Part of a small language model's weights.
Size: 9 layers, 6 heads of 32 (2 for keys and values), MLP 768 GeGLU, 6.66M parameters.
Training: 459M tokens, 3501 steps.
Each number is 128 + 24 x the weight over its row's rms, rounded and kept within 0 to 255. Layers, rows and columns count from 0. Numbers have three digits each. The size before them is the row's rms in percent of the matrix's.

# down: layer 5 MLP down (transposed), 768x192, rms 0.214, rows 636-659, columns 0-191
# gate: layer 5 MLP gate, 768x192, rms 0.219, rows 637-660, columns 0-191
# up: layer 5 MLP up, 768x192, rms 0.232, rows 637-660, columns 0-191
down636 117:149158074133127123089141148095142147103114128142136135115092171090117140095100160104134172103144099125142105168101122142171172161148082079135123137094107172129142122125145117123156148097156103098124146109121126137105150124097152149159098157112098112146110153104174118130139140090106116121164144100160160135127129114078158149119155111117132147131154121154119137152121126158178101157109109122113118115114106119103108110153134176134114128121128146110087117158128151143140089134149170136134156085143180154177084125098124157137114105104133117154141136156156117099087118150112142163
gate637 100:104079150131127119145161169126125101172108136092122145142154185129119169105102154097111144138093102150121114124123131122136155126112154131158096098136142155103113179137112141142142165109143164134112128113160116132151134133133122095100116167151166102115121085160109103102152095135136088143161140113111119160117127127124131140112101110102138131152115093128128112126162097146147077061168122127088153120120092103126104091120131102116161136075121143158192121143199148099133134098093107142115134125151144123113162114161119110100133175159103101150143147127102119115120126158132119110
up637 100:069165147138160135122101116127118136078147140119155092157103126160118075152100144132123130142099112108137141129134126122159114139133126125148157117124131156144113138134151091164116149131165153143104108064143115137121160127118156116137140167148164123140158107093146104085151095137128175110156109128093125082131072128138133095162127104120153139077067124104114151151154131124123140106147131121149148124153116131145125096164128126127138123161140142095099127139144128152138112129095137149157086100144151109130069150164109155148142108136165160078132137147136161183131117091162154163
down637 099:142124143126177152090143144139137147138128151176140153152160140118135159099131165134146183117138141174128129144166101100075112159156131093127144114114107122146120123130096125133133147139125107129109129140132136136125102067146131144103094067099124113120124120124106152179161093111153123093131153113194141151088109105142161148144133198140099081143113146120095088099155125126160131100125126115165132148165120122125105092145123101175112116099144140105125156128120113098122141085166071114105148127119118111144101137125143130105141124105127136153118121116145144090128151163108081140
gate638 083:149138152160117108179108145133101126178150060150115137087165159158149168133131145100118130181147117136124129121097132150132146126121074160090167117132111078125116160158135116132146137161089142103141108110146133142136111148174098147155100113110120089170136137187079138064078122110126157118166076168125119124122121109107149163124096133158148119143108154130128151162154143101110137143112142120119106153133124149119123126122146165158108140136126137145143097116138127119131150112142171129154095145140119120147150164131133115157139105078172119138129103147119121127150151083122124127
up638 090:125163137076125131170101152142154135129132121093142150113115079159127138148127083110146130107088118134157147134133101127114163149102156115056089125119115094129151088139134142123119150166137125134115140142121141082153130133099132116148113125143176127119168083083124137166126113152120153165130151124119118137142138143104163072109161120108151100116146084103156085077139119154105154121143112135111111139096178114171101130110130127113116135116117083132103138151079124120061127135127121098107142128130138157118129114126126145122119131138118089182166134134131178173083147122121131101
down638 088:157157143102132133113097144152112142115109132147111140130138114133092152164089145121181111124065133131099100134110148100088156165146137147097140126148115114086098134122152103158130137147115135181092125106125112106092135109099136143136131149162147133141098103137124133124125111109152134110118102144155131185115145147135171080108149102156147114122182121105110156112119116140127123098087082122090105112157171081093094141143103123140118077114131122136118126131143140179139135117125136124127111152136179165135137091140199082121096152161096111130153128091148118143153133148121138091
gate639 088:111145150146149142118102124112160120158160140159132147109156146137106105182158134081100114154129087120162144121120155159132094115186115188120121163078123121115116132114171144117088099158100101149106162171103125128139118140069176143099145160153133149097100138088162126163120165125134199108120135113122146134119120108107125127140113117132119129108102093099119131132125144113149091121143155123123148106131128137150094140072123165108143093099130163110101163160123104160134131179112142154153130127148133135119160160107135131120153104135140098144097126103134100133140119107177114135
up639 082:146142120138167120113139111103130149113109135129116092117116102111038105153092125143159136140107123127144125165177122114132132130119136122093132107162118097123088135116089152151170130133160135131126094077134147146104152142159107155186131117107138120164163111094129125133158091089124112130133098128069136117168136146137150124104130145193106116139113158146143116168148132160111162131175130134115143121144185131148160102181121111103133145131102102144172137125133165091128150124132142132123120159118124166071140151143092116121103149105094094111106120145134150132139138136088144131
down639 041:168104144176107153099152089140172140139146143143141126141137110112159148109161096126101129120176101127133130127117112149134133139140118081105092172172130126175134116119139089111134163148155145131143135120131137124123134173148109122155163147110128105132136129117166131120136182121174098126119091158137141086128113119130133131158124080155169105158115094103163119099144116129126098119128165132147136110142123122155074112140163138160122136099148129147139099114107150148160174122103117172113130097128102151138173122092138175175144145178181148144135165172130108102119156139139106156
gate640 079:135146113128113118139128116090120106154128079092175129145150138113116153058166124067123131085162121105098111128161106133120132114113123122152110159113146138145138164138137125190106134134144159085135060127120090149116097161135111131106107126082078112132096160118118147167125126120169170122098129128176110094157061108148114158133129110114135135133146116096129096122129104139131114114156108163114095121125121144158126121136110099124117121136127116158156157161094172147133134092175137126133181102156072155093100151110135101140113140124126129138106132117131150123141128132115114134
up640 090:151125112141148098114116164120105125148151128126176133137186120136103114109144142100157157145116094133133144172128123154137126188147166137152147144142149130135081134115128159154114112147170122123114170116127124117123080164131107147125069106119132092142171148135101118159116122143147175105110162171135092124122073154098170120139121100105155134120125071130110150103085117157103141086097133117131107151092108099139189106116124120141108139128127078129132164111101143143134115138149166096135141074153113151161123108129142122140131121133143090150110130148101159128084121128150092139
down640 085:154131120173081150109159116162145127147139135153119102162097139112120153080135119137121101124150123119094114165089109125089104124125151114120122154103097141104177134111134159117110110128146109151125194111118129111138132154106113121142117145139112124112105119123134110069152184162116108146128134172110139127085166145105134087114104073099111121148134056139185115116122099128122126069128144105119077121163135124121162091111103098139090091098140120144134138089100125097121161120139142117130117112134133133153105123154109096156137113162134163178094131107129137140116139126095107129
gate641 100:112124080123101133113129123141134157135144133135121110111134136145148163105155102091124115162122143140112125110083131108113118137114163177126140117167117094130155111114153104114133134141091148150125155095159130157078108152169126132123108149108112109139128134161085131140132140193088129106157101098104133087150118138179162134143151143129126138126143130084142166122130135117116112102113084083172079138126156140151122147129143113147160096110120138142128141132127079124118111115116075129117105192089123136107110185104141128161150098158101098143184087160144111136165120139123083134
up641 105:154095124161129141078132133142128089149130151157145113124145160086158134083084154142122131106106169110150135146105116177127156161162092122177109131131121113161143124130073145114135172137106104134102137143128142133122152113148133134071131111167128112150148141114110120128097140119122096158086124114140156103135147122102155120137086120151150125135157151116141174116160156116144141160132096113070104131117115114111124119131168102170145138146103126109132141130102103104092140141105087145173117113084134068153174159104123154105120123129137133185098127109106117150126136119136086173
down641 102:118148162125096096122112131167159109138140105139125098143115143108151164129163120088123139149160116136079116100157105133098169137119144098123115134119114126136136140108114128141158125177137098139110100072133144164099125129113144149130138085116143104161135104142128133133110142105127111115142095140142120090116186083125121112083175105124156107111149096144113148146179114151138112114162088152152076167127132135135132138113123104122118125142135106095147135140129093132123133128095122127125136094118121151133185126083116103139174137157106142072132147124099120089159166081154090199
gate642 111:091099116145128151143152147093129125164118124123123171099148102141170150187096076116121097143119158096104152112131146102112116144140132163133171129119172132092156162092125143123109133158108162133150104121154099140153117045168127189129161122131071072096120162153153126099152167170139124111104100127109130097112132140111133112127115159104149106156138098155083112145148128096129110132095125142102115132134137082122135093074132134119142127172121122130148144137126152116129141143134135138106116152133126127156160113115105144141111137131123166142160131155156091161116122127122162116
up642 107:149083088090112128097134158158160105134099118130091118108153133144103062100137147133106131151114134115131112157105146091108144129127062100099150099129108101126151135132160133104107146100166120136115148129112120099139120143088146120123136095112133186127137120116052155161113162104150151102157129149149201132129116123130134139157132136097164139138136126116120146160115201109162125176135113110123117130117146123130126131115105186085142127118122121166124107133152122107139120085141141140132124117103097124119129117151143143128162147137105158161117103177117179149110081122108120131
down642 118:120146121132135086134116084137153092110177145130204094153157158065132143101156149139149113127110095112136086122134101171184146108114145168115083129107081124139092153173104112151113126120099124138136148122133121134109166144158132141157113207168117134110137127150146103107120089111141108107113137136099099126134149184152129142184102119146130133101119159124158119101127106149112144127150105130142135151131104121133118140177140081161135165127124144104089146136137127125118143129127096097156128116158175124116115111121121129128098111135078103136121141105102117103139150137129128111
gate643 101:135138120137137092140070143135138157167143083086126133153164096107120172092157093117092119128123117100106143130129132138129175126128083122164134086149136122162137140138117114142126136114126140156110123149142124143103145127106087166135144098121095118108116167086116127088117152152119118199098148150140082134074157142151127160140120126109142101080121122162107133145142098096122147142103143129148103119100110154113135128120142123112144104102149123102103134125140167106109093138172136178146096144146119149083151146154106173108131158130099106149126136159140124182138133121140135057
up643 094:184140133203128142166113098111114115145139159156148162104105136133162112151161170088133145143080169118118165143117149121142111097151134135111096128107141108084167116120159122138095140106139130155141124137123153116146122084119119130142086144108118136142204115162111103145126128111116055104108089159158109137119084126124110137132159163123125156102133161138097157132134147132142111127130121194116162141121113104166136125098101135104083115107101143129164143127187139150149131131149134100105152152123159131166113134097143098128136118139107120103131107123118116090108130147114137143
down643 094:161145144126162135140139111127109122086132139173149117142129104122120129162127112116171071175127137098140151133117125145118112107144096145140123174138128175163141112130123116115109081102100141087149101139127160121124144088151149084099108137116082126157126145132138110145096132149105157171124150132124172180151126125114155103141106142113070148128131146118148158156114141123105136176137136130109150154132132156080169141135104166112104118072144138122100158147090114142134131141108130115138079106117161141130102148123086119087115100099123098169111127101172170093096119153104121097
gate644 106:110120136149114100138106132133136116105139137114122095113132108119127151157096091099114109100085108151111134144112087121122106190173106097142094131118098138143167165135125128118080114168092131151151111158134130155139089151144115139165068140157103116108061134159137178103157149136157124144116143147116110152098082110118149114129163146152163116108131144115119108126129129147124152148129096144106106151166131130136167127127131144142159093140099107129161087152119119146089146081158143127123151112130113136154116119104192119098152099081098101135140084152140116136156106129104104089
up644 102:153099118119134070146151119168135089094148140113151146096152108105129148164132169135141111131134112133133119104152117091135135132124116146160123140113113087102173121108132134073116148125126181108109164112101146101137141113154119104116146131091100101180126140125177160149108122144169067126130124146129135108099088149155140090146108140092118090134123089130127111146119137131165107118131054121135125130150150108124122117135151166128130101166145121126129130125129135121160108122160151085153131127107135125068140107156149082126161135166147142104079149175146140122147154150146130074
down644 113:092122078135176094160142121142162062124107174099148093133127127111144130158133141174139139097129124128097127162119095093112130132121123107102107147132140144163132089162099091154135128160129116171126135171152147099109082154107139129121099117162134100111148145125185105113139155126129150164151138114143145102156142115148115063121131120114107123113134130149133135154133130145145085100105095105071092105161109123101129114140094157109163141145119147098147132166187109134116124146136124119122176124137115135159109094102119130138109136125131147141102138136168088100161155147160129093
gate645 107:152060146099116086163129174121108113130089144144129126104124145154103155160130120085136137086119128076119150168129131147126112143105106140095137186051141118168093124147113100142086166150106115127119171124136111121123131142145121155129150128134124115115091119146108119113136121121153135131130090102090118109109125134136089132126161138138136144100128110123145096107158157144092150114095119120152095157135169155132149090124156125175158151108132163142133127167144136090096100113126103149116128125110172165138128063117145099133076148131151169136138134167142142124132107118104156124
up645 107:151103129138178086113156181139124151160119148094104177134132121098162121117162075092114120081104112120107121115158122074173122128121087142121118090139135139148141100162127174127165148150132153146111103120120123124126132145123146118116161127170118123126102132145153133113131183125133134108141108161076104174151096101141105139117162139124136093118139155113123152123059130123131106096105155191080110117166141113130114141130117114149150170086117090155163153111165118127145152124124157145149149115146140127091134146086138112122119156126123160127134137115123137140099163142135162129
down645 112:154078124139119115102113123158140107160110115110094132151089146133119135119131108125126159145142155142170096141165128124116135129135142142121117121137132135148153106167128139120156122088115124138136094116141103143098156089130150140148129157135106156134120103109154165112107130101119148163131133131126122149174137136136117115131114105104110109113101101102094107106139069129119151075112134133082112151123101097136131139140102158141088130123090129133119151077101102111149121178134172164159129133127125132097110148087082155113147153173064135071146148151089118145102107143171166050
gate646 110:115161124151094099109118056121091114114094157124120098116141129126123137099128145115146095117105100115107131126127155129136148122109107111160141111134136122123100168111147084116124136097134136082118156167121112130128107121140131078116135164112146155090127106132162171141090113113150115146128130164156152133145106181075173116113159113147117158154173183106123107105144156125111146176194144088149137122099161158124108114149126095172118156110104143121153155158076127110109109119145108156151151157133119112170159084159110104142128165108141106128142141115133143099136142108117141134
up646 108:121130111142130118130162167114115133113126137107172107104121110105171096115121101125162168148102154094094119150182138153116130150132128142142112134091180142142104078114131149158197115078177068161135123109128094114155134151132135110119154095131159089150137137116130147102172148126093119112155141144120112145115113158138138107149111112139117080117088121106099093143113120139092110150099135123094143136142198148143138138150109130132100126131141126122167123143125071100177153109139137115142118134135098119124114100155170114083107087123121164092138108147107130117118138116145100110
down646 112:119113144123128109128108163121116119120123141045097114116142094117076122150124141138122157119173140148133114138147126088125096087134107132133109163109150141186180149144101121092145112095140110112163114111177138152121109119129127125124124087143143164139129155126197128117155139131138093170154128137130112109131104140121150124112141119152121102105155163141112177135114146141114167139138132176131118106162133143101144088082099145095118142143109111122133141138133065081125155142112127143136122162136108099173155100114130136125166133155155113124148124090115120101167172172105091104
gate647 087:121136085121125132122122170121142146162104153113124123117129142106159118148134097120116174119111156189108117129103119111172120094168162122148155131184128112185127122122146145138108159093156155117115106146165150116091140148152072165116131108122136115144111135122108120140115121115123156099105123127161137127120121097140148164088194127105162134134162186111126115134111120105096123171126129104137119125138148055128145134131138124160131079080129115143171094154140104137112090118107124119123138137170159137098139140138109073123133121141140119133074150101151143151101161097151146101
up647 084:106121137152169154138152135160145130127112130127141148124150102129098135075147153086116142082146146076127081093135101081107149132152091158143115115147110140096145129154156095110158135121086104100088114121090161114146150139143146116158111132082149159166163073126140107093130121117089129174079144116100105125148114093139116134163098145151115150129115157116118146132131128132107111110093153089122126091128112088138137122084124092116114157091102096124151134173096163147149119128162121133120138138139108101113135104166170114113107115109121103128125143147167132139146080125127099091
down647 089:147133140141142141095135114155108166138147086126151122079158155116166147132076172162165137173138172192112160122150108111105156105167163121101105123117133116147088124126165132119116099121108115118158132111142108188137132101064106143132163158128137095142100116136100122134125117090147137134150106132149105124126133071145122130103126162139110118128164124154113109119124094116140130124113105108096171145141162098111096133175140145138126124126143118130135113136119108145169137180172145119157130122138162151136138143121132097183108128149127157083122133130059150122121155132161124120
gate648 080:150133180119159139106124102174114137143161133125109161141136104124086170139149134133157113135113129141084114128087107089119124138131124091120113154141097116141159096130111121147102137174113131167114136145113129112131146177118111158166153161151137115086126140150214130116139121137153134157133120113151144162124121087084110163140153099080085149123130073117124084125118132088136102124149148172111137140144107148152137159120163145120080167147122146119154125153148115124126106136088132126104143155096140106146119162116083131179125166140103155109122128145091128101116125158105126094
up648 085:119126136148149129104143116117136114111079146142118160127203133139159159145116156134139132108113144161074127082090141085157190125119152098124154145148130147137120121123120087103082151165148120151134123090141173116124140167138140137084155174115110127103133123129141128156110113129090123108131121114138130106108115111137149142149127126110101165117151130113193106137144129101103110065154167146177110141116141100164089138114111167129105153155149164166135114082140144160139126117141124175132112128110142118118123139151122089119136116128144139094194137128101119131159157126152093122
down648 077:104106156117102097160134108163153123141145133110191122095124163134148140108150114139106111127139131066158134076131151144128136180147150131167152126087156108141127128140143133149158146141143078130079124140120157157091126145134104164125172123122146152110168133127146154070159114093158069133150128129110104134111133078133122118121121122121119116133161141127086124105084128082153114139134116150143103121120134149109110120131143140150145122125116103137100077104107161149139138133133137133103147132125147088085159100115120112109131117179151140072126100123072150067119125118158147137
gate649 081:129064103131125155092106123105125145114186105143153139105114101136148174150105087179136134137119132095142129155125106100141132145130112101101143166083102097157159096125094130157109114127109118144175123126124111123121108092137123109109141066157173104157092128100164124115183102162141126118164145172149162120125137112127129137122140100090086148127107090162140153127115109116130119130136196153120127150131157114133118127150103127143148120102149102131093140115128121148117139133116089083142088118154107124132119118134128131117145137130159098099120105185160112098089079126150146143
up649 101:103156089126149148186139121148139162143127128127105147107130146131137146083133160128147128151122140135124176087116137146092109100146165115163162107088142187138089116141128121138142135148085085137079127116142159144151138140119104122133140141118118133099151116147113119172089148111118163144137105110149111135144133145149142160144112128085134114105096148122121080143185135149150168137209109127110163172122156124101143136128087138124093122111126094138179100108105114103132124135130120128138153150093119126128117125126078164152083114090143117146111129079132100158119134143128102087
down649 044:133121137153106177071106109112125115140113137149139144151134136134136114114130114127099112101183120148132152108106115123140090118138121138125107163160101111141143135130143090134126130120109159131119126088117132066153121145142148152181124165106126092133111123126151144127116198138182104137124109137176133129131126134151118146139150059121129076151124086056156125096143112117143127120126154142144112100171119138124110097149147133158133126127179130162136121129150130136121189108139135160096135121105138137119120124082113154193120155183177144121122171160140111102137133134114115159
gate650 087:159131137129107145106149092106113129118168178095147142120117143160129154107139122140140132127113194109195124163121075141104121127146069108113150113162105138152163145129102130147113150110140087162109131117067154134126148111106119148144153112112133138113128156165136088144146125111149113086149185146120169110130085135137165137151152129143134145136097158131130102122142098139115124169105121121122139126102122155075150158144111094124104130100142117181151122102087097104096127137106142123148150150093142107161145155099081142121176110139114096136156124135113074143143142119128125125
up650 087:127132082122134123142102119127147103151112103172123114102120107107101115140127182062122135116181155140105140139134100131118158145158139139160101154156136138101155140111098148134121143128114133145116101157152126122167117106123162175105138138147133132118117114104102124184130105152124164098155133134136167115116131140144108134099143125101157131107157135131090095097110147086165105115144151065135188132148173194123105179144122148101154127114122091143125122112129140112171142125141080109137116108135105079130155141150122135119143109144135168138095119150167136109200134133109139124
down650 077:170148123145117153123128127136146132095129157095134123135150138156088119141139111139113128137133130090075099137123075133145147062135128143117087153166141096123138167136148118091140140095083139105112109109090103105107118116142151126118136152132156138093081124150109106153103121115169141117101116135115128095154134168123134118107126112143070096139071132116183142112125138122147097128171126120146109128095117174082133142149148132189151090132137140147160147092093117079136145146122166161160115097104156111086123123135113133116133081176146135141140107136133084121129130142121127093
gate651 107:146156153105125134132117121112107111122117097079110090120108117143115149142168167150137110138158105113131182155098130058116127116125088106143120153100121122165123133125078173143094141066124095138149105130128084082125161107100111198149134081126166118113104141098085114114119130158129110137131071160111141111148099129160137118169109084152133092145147147183124094158127131099122118123118138139115153146119124153138144125143116133110128133114114133129124130148139108149082148155119132174133157123135132128134127093154139138096166129134114150157149083122189122125113136140127161140
up651 105:107151051120116143145108099147110099111134175131106159075089149138112108118168152080159139120143155122101095121177154135140110112178150126133113118174117074156123150151148143077142107196112106132109140117127113135105090127119129147135131101112103139148131151119113126113103135067113163098142128111141117153103144139098168098112151145096088095122154136150118135142128095093125142108128137141133101120126113087114079181140121134158139095138135139167124139124134114097107137104078119113124152172112120132146127131120167137117126097163137125158127127112138148143122122156128093089
down651 109:143140137129090143151111133148107163175127144093086104156135133171176135114095128144126165146105079097095119140162134129155123138149143122120108121106143108079153152124092086114124149129108136135137113165125143122156129095139123137112118101117128145099146102129117151114143098117144122132127135147155132118131124082156093154152101104142084148125088125136141168111164114124123134169135161113165082169160110138112155179125134099089148179132139099165120130103120111117153149110139147162189139128139131132154161160147156132111139073091161145149131139148153071148186127116141133126
gate652 120:101129140135125134154148120073069184116065114119140101140109106123132110127141107139128112073130093140103151120163076107109111144071129115147140128098086073129113150118155120111134140082123123090132121156078116110108135159125141148133174117122116112097114119139090125141158115128128157116139154128145146117150165174163158077128102111111169133136121152161111110107122107164120137122143177103106152117117147159126098162125133090117135108140144147072142127094154133104136103123135131149095165118144107085134148120167162106113105118165134139118152117104140134175134137127127106116
up652 107:092131151139090144109099115104118143148043106145126132106114126127143123140167091144120152137210124127094131139165139109103141139138130146160078133097114116123099150122126113105159133132135149140149066135150120117133142110099113105138121144094100091129099145151129114155117125087124152141126143141124117124132141114124127112108111089112153146168112138122116100153150166127129156124127102081160132148155184130108171125137127117124161123141147157110119151152140114107067129168128147133115100096113125106119119086190101144119086183124136161123094122090124109161114128168156109098
down652 122:097136151107091180131122127155144147164072112162126123157127131136144164117112120141085112114121149119128096159159115142111150123132140169137143134099131128142136124132126151115150075099133134102129149115136149106128136078124130165138142116104099126177141096118160113100128123126124102174108104150158135107118162144174084085141119146113115158103158113113114108117131117107173145171154090140113134127150128158084166107114112108115166122160093097081153153110132066138145126119126137128090157138133110141159178160157107171120137167151130090109142135137122121075122134138103146178
gate653 085:148179153137112085151103095133113124170128097114118137134143151085112092135139099126167099080101119144165117112136111131106149118137094160144127118168128126116097164136135110180117134092120088152093146160121132093128095121136159078118123111122123149151172099132124113168112148118134169116146162132111119117132108136109149136140101105106150109129121123168126087090180122130118166131117094122138106110132079109104105166135130123153121126183145124142112120149125118156118093126125112145089139129153070140140122176113145132100067159175165106104168143110086118112114124119143107109
up653 098:090090129123162117133083174112131118116089126135192109162140137115090112147109111140122115146172135169153129150133123137095103167130118122124124133099174140112166096118102111104132116107146159131124106118142125123168163169140100154167163140143129151088169146120125166114106104121138117083119099138081135121125141144162156097130138091099109094085106149126129176135109123125107111122107117102111159124148078154133156133143117082149132157135121096161158148104154159105141115104112131106120110123184119112140147149082133137144144151115091145119093115131151118080113068124138123113
down653 049:170120150152131170129147130145154137150139158151175155161153161114142149124142122150095114105172109148124112131114134139120124126142139104140097156122133142162163118129128083152083151105117159154152110106132139105144122178138132171141118144147115119120134120141183134135120162157180132106141071135133158104121121156095125131160159077157110094156144114122144162106120135108132106133144136157133119092163093139133095138168117119159144146108168163128128107111137142128123159148118101154117133065178117140137158096107124187168106142191144153137136135117096118129140150126121105181
gate654 104:080159138113167087133125142143121106138169139104107140127130139139134174142108136142142091139096126152131092122119131136128144082152117092149151144079147126164112168077154146124121179183114127138125174159160104149152115121133112137159110133112092126114139107143140137102139078116133064114168121137116110139108122103144154129123129098119135164139130113121146072149129118103123147189113140108149096132125124133122088130105139159128078136137154115146160089118102089143137107137114128115153159154159109158113117123165115163135123130074146125172149085123160093137075126124127107104
up654 104:138081091174148136105135115089134105134160100135136118103148099099137165107155069118094103108146123114101121121126105158151128091131089153150127123099148110156100157130143149098136124129111148161124170123131114157153149144127129107195121118117127155116159124132113136125154097130151154148151122113113120145101170100100078125107110124115180147151131134097144128137114098125130110145164132104146092141130164112100135173134103127147125141108113126137150164126098158159141138169119140064131121139158138116197104095102127172088109130070093143125138156145156102136161116129120119093
down654 097:141103105111115131116148146125161114148090129079093090107142120179131149120123117152109127141113122143166139183140116100080117118171163090153097129140146169181162161084131135125154086100102133152114122084164143125151083127145123120106087080150136112162122163151076138171155154145118131130171140113127169122168141118117116109120140129171121139139157105133106127114120089112119095107144115169146134122126116128181147137136106171133114123113109119118121105123108130126105122131135130064090148135110106130103138126092104165172157130131172122135135115097148123140096100118115109120
gate655 096:171103136148103105119074119143140102147091146132096161116149130142125120127098086152143156143163128117093102123168117140123120098139131107146115155152117128120127126112120142143089146093118147157172179134140128130143128100144139149104128101120108115131175139155134153135117114132170165117111107136070101097156070083120135098088140137165111135130172097105106132116150114155120156105109153118117111148113098109135133102132142162126145137185179172123098144140131093141111131102131137125091125124172135129109144133151105148108084126127117121159150090162142186165118121120078166097
up655 094:150137115113128142126115112094101136148103106107129125148084115114115156136187117174114155124161094144140133166135133085156131128124133105158150163102103143124118157152086097116153155107132146112119140098085128137097092139118119112121101142165154122119108131130103154113157085098129145181128156145146128149129137124129161104112136079129107141130106123157066130166150123093106174115121133118155126124105125097103106109094134113125140126101141122137133155071157140108165174122102154106125121157138120160178105160140122149097114105161142145164187111122101083132133065127163134134
down655 095:109182168147096110171134144138143122123103122124151175124150140114145128129127147144152073128133104079072125181116090117118119092118152171105150133129175119122108125085112121137128137094123155105153106078157128146138121098137153148130124126148166102125128122089137105093122102091146128155119117124141138089151125103131132112113131148094149147137154110084102160090138115070143138153098140105137081128107105121115170168119136140077129141147122144102144106127129145102141175133064147104170115122143134133149140145156146077123148137120110075129150137128162107105109133117101135110
gate656 084:081151081099126142101147137124116101115221119110178123091128119143134107112109133172116101133135110142110120130121148106107115181124091142082045154146105154148132109113112189144095117121118130134101149132184132127100109113132112096175097127106130132102122133128141149120171130114129108108131137121146163117132146145128156118137144113136127125162156136078138128100115101133102135129132139157123088159109142112117101085126149088128113112120133113121157143127101119144133170113138138105065141114153117135133126179103160137105098137131176115143113189140088128115127123135134145132
up656 105:109139087123120116125131139110167110116189102122151140124111133141142114120144123171124072146172130162081098169132088096139128176079104119107188161124101141130138128130104131170101107117134144138131116137164153118146128112146113100146140151090141093100114125147102123118147157113126089125154101134106137126172160176131141107102176138162128105141072125109098106068123130106156111145110144138097130141128116110088077115158157131132112121097118150128111151133135137160120164109116126157093100104115114160102091150119153118120142122125191118115104151157103140105129123138142162126
down656 038:119132144104148127175105120140116112127126140110114124086134155183151106139120128121166119131108183139127139157151147134110151134123135137175181107099157138115138134129136143131127120116142110126129151143127097149105150111106121155113133117163136159109181115118133166137132071140100141110136153110138073145151143131150163156095128157134128142088150212183079128148121138163147165152118124128123149178112141129139160154147121118111145106152079132146141162162142142144165117143124128110194157173183158130142125137154133125093117118076124136131158110132113156135145101148133155117
gate657 108:158096080147076127132097102182087141114116181149140105141164115125139125080126136169151137107104122151150081105137076122084162160135128136130126084101089079160106144143144113131140169109119139127105115113108110170124106129167160108100147100122127162124114114104147127144167143125135142159155142118130115166149105138111105168125108112121097147127151137109143133138164124116169120149144097118149098100133111128149113095159100088120126149115106110110181146092168124147172136133063135140140121145129156107122142102101140127114131120116100183129105125121096159108107118151130139135
up657 103:159119098124150183158095165106128185121083119088127097127111110162120132130178089162131170115137157137131143168098109101170118135153110069151135126135131091158156099119124165123145150111128121118151136163156119104132106126189162142139143126141160124171151121110106143131111138171164117142137123111140172116118136112096131105158137134152090112114131138181159145157095140114112131111114111126108123137107107101137140140153106187109112145153132118102105142101145121120114136113106140158155116116086134128143094127075090108118125125138131128099166121135149128190127176131141100108
down657 114:100149099092133089128124095133146119135121143125098111124100131129121148114143122114163131177179120098116133166134124140171115102100139162103109136139153085100080169136114161147133159079125146135116133135091123096129178147091149115153144173097139111160119147107129164108074092126121128130143105155129116114121088156137194112135101119134127142166130125135134121114116155149066105099098094148092122161125120127141135147118112113115106097146126130152071148167159098125136160135112123124154148150157120109154073161103090133151107154124119088121124127113146110133140143099098087136
gate658 114:132127098124132130142136131137114135095128137093133153170134113145164141125117132097112128086159138120141094146144131141136155115112141153132116142108108102101100142167159119161144128130095165130093138158153131129102093155140096150130158124109110095140082163165121142131095153140111145110144137148114167135131177174117070118152109122141132084059135163160121174075102131115156101140123077151088108154130124117154111157112147093063119112105129166128114120129154147130151137103092150144085136114107058140136131155158181106154113143120167121132132113116125123123153144115115136138
up658 123:132099109179126065149133117143137171116145117120155173103155088148102100114118089099134182133153121120148095137157160126103101120149138147120132167142134097129109131103126107162120091108135111131132140135140116121116145138138125109155115122151128118150117126180114125199132110095173148098129136148153135125121148155073142128130137152163102143151132119086123112105129140155124113137113141130163087161121170110118150154081123138153164116156148129154112115165142121109091090056095146107132108165120146113147157121098110126136107114153159117125112113153101163124135079080122156156
down658 123:089136120126089127062153141101103098128147113100139086155159149095149131099110124090149119110143148123107151136117103119130140154115141111136143114138152152077104134140151153143090136123092185117172143109133121178137149149107117169123077158135096147137169150125124132099173122115116162086158143121105131137129136129055137154114103095123138119122158098180131090152169104174123138103108119128132150116145105133103114103105147147132143141126136095117128155156133164151148122157155097139115119137101139131152118155127110097145122186164106134092146152155085174143128113138115133136
gate659 101:139106130160131095148111147122120150139097155157158138116107177152145102149115146141066117156111140133167107133118153145129133088168121144111156108114103124111168191061139127147128135139172160144103130132151120181110136094086164145113081091133117119108130106183151107144114113126089142108105107122152136089123136122188135178116111120113142145119096121139145106163103147116103162150135157117157177123148155146120146148114102120120112134142172113139121131101119139095133128098123136139150132134159128134091148092164105111154140111096139132061103116147144107105129125094125132116
up659 101:123121125148179194110134166108093130108111122103138144168146101145110113138143114142151161125138131155095126107138126129152156091113101156131145134128141121133096110099088165085136150094148165133147188130152133071066148145126125153105126143129109127130141138111119124123120121084130153135161106147144146134123151123121102121139128121164120115156120119178097141083089106129166134129120134110161114133111139138144091085112136100114181085133088114119175091155135161144078115157107117140155114111117164099153163112150114123142136113174094139096170098106140167117133126131146159109
down659 104:147128134125128120094146105101122141137127120133127131133129125119147170138104138125103122147136137098117159118153158143133158126104088153189083133153140094147099137113133126108109081134124104121139144127147106122116132114124084103152122114134117090125104128083146152133148107097144131176151136077112148133166107135143106108132107158077133095066126110175073162137141116175089133132143120136135089116148118179120120156151160147105090106092101086070106083141162093109101144137124140132096168110077113136127131115152155171141130142115102158132138156119134155087117112154141144106
gate660 083:117156092165136098132148085149131107098115117128143178175112132102099165111121101133100100109140091108079120089111170151126080110124139155160126131117100125138107094065113141132107091114142112126149147153111144125157113131099155064159104114115127129143143144112124118136146126135149109157141125128134131149147147092157151121109154132120156131120110137116120112112124131145094113152097099132115116158133129128124114161162092101114122146074106086166105137177139143122106112144124151170149139097114155175126107119161145154096150105164089090143169157089136133081152099122107151099
up660 088:175088166095130136089108122120170152106131137124116113131183152085164065129089139145129132145126149100156163127128117097119121170137101115110087154085118067141140142139115125178110147199138136114142115119159120105125137139163102173160145124101151138124102116142141151143119125129106141147101142140169163117130171124147135103140094130123108091116103121113114130127137091114136124097115135124101096107159114127134145130127129148101163129160126157112125141095135150092109141089115078112093088118121133117156120120127108074126087179121148126120099136121131139181160126095117110128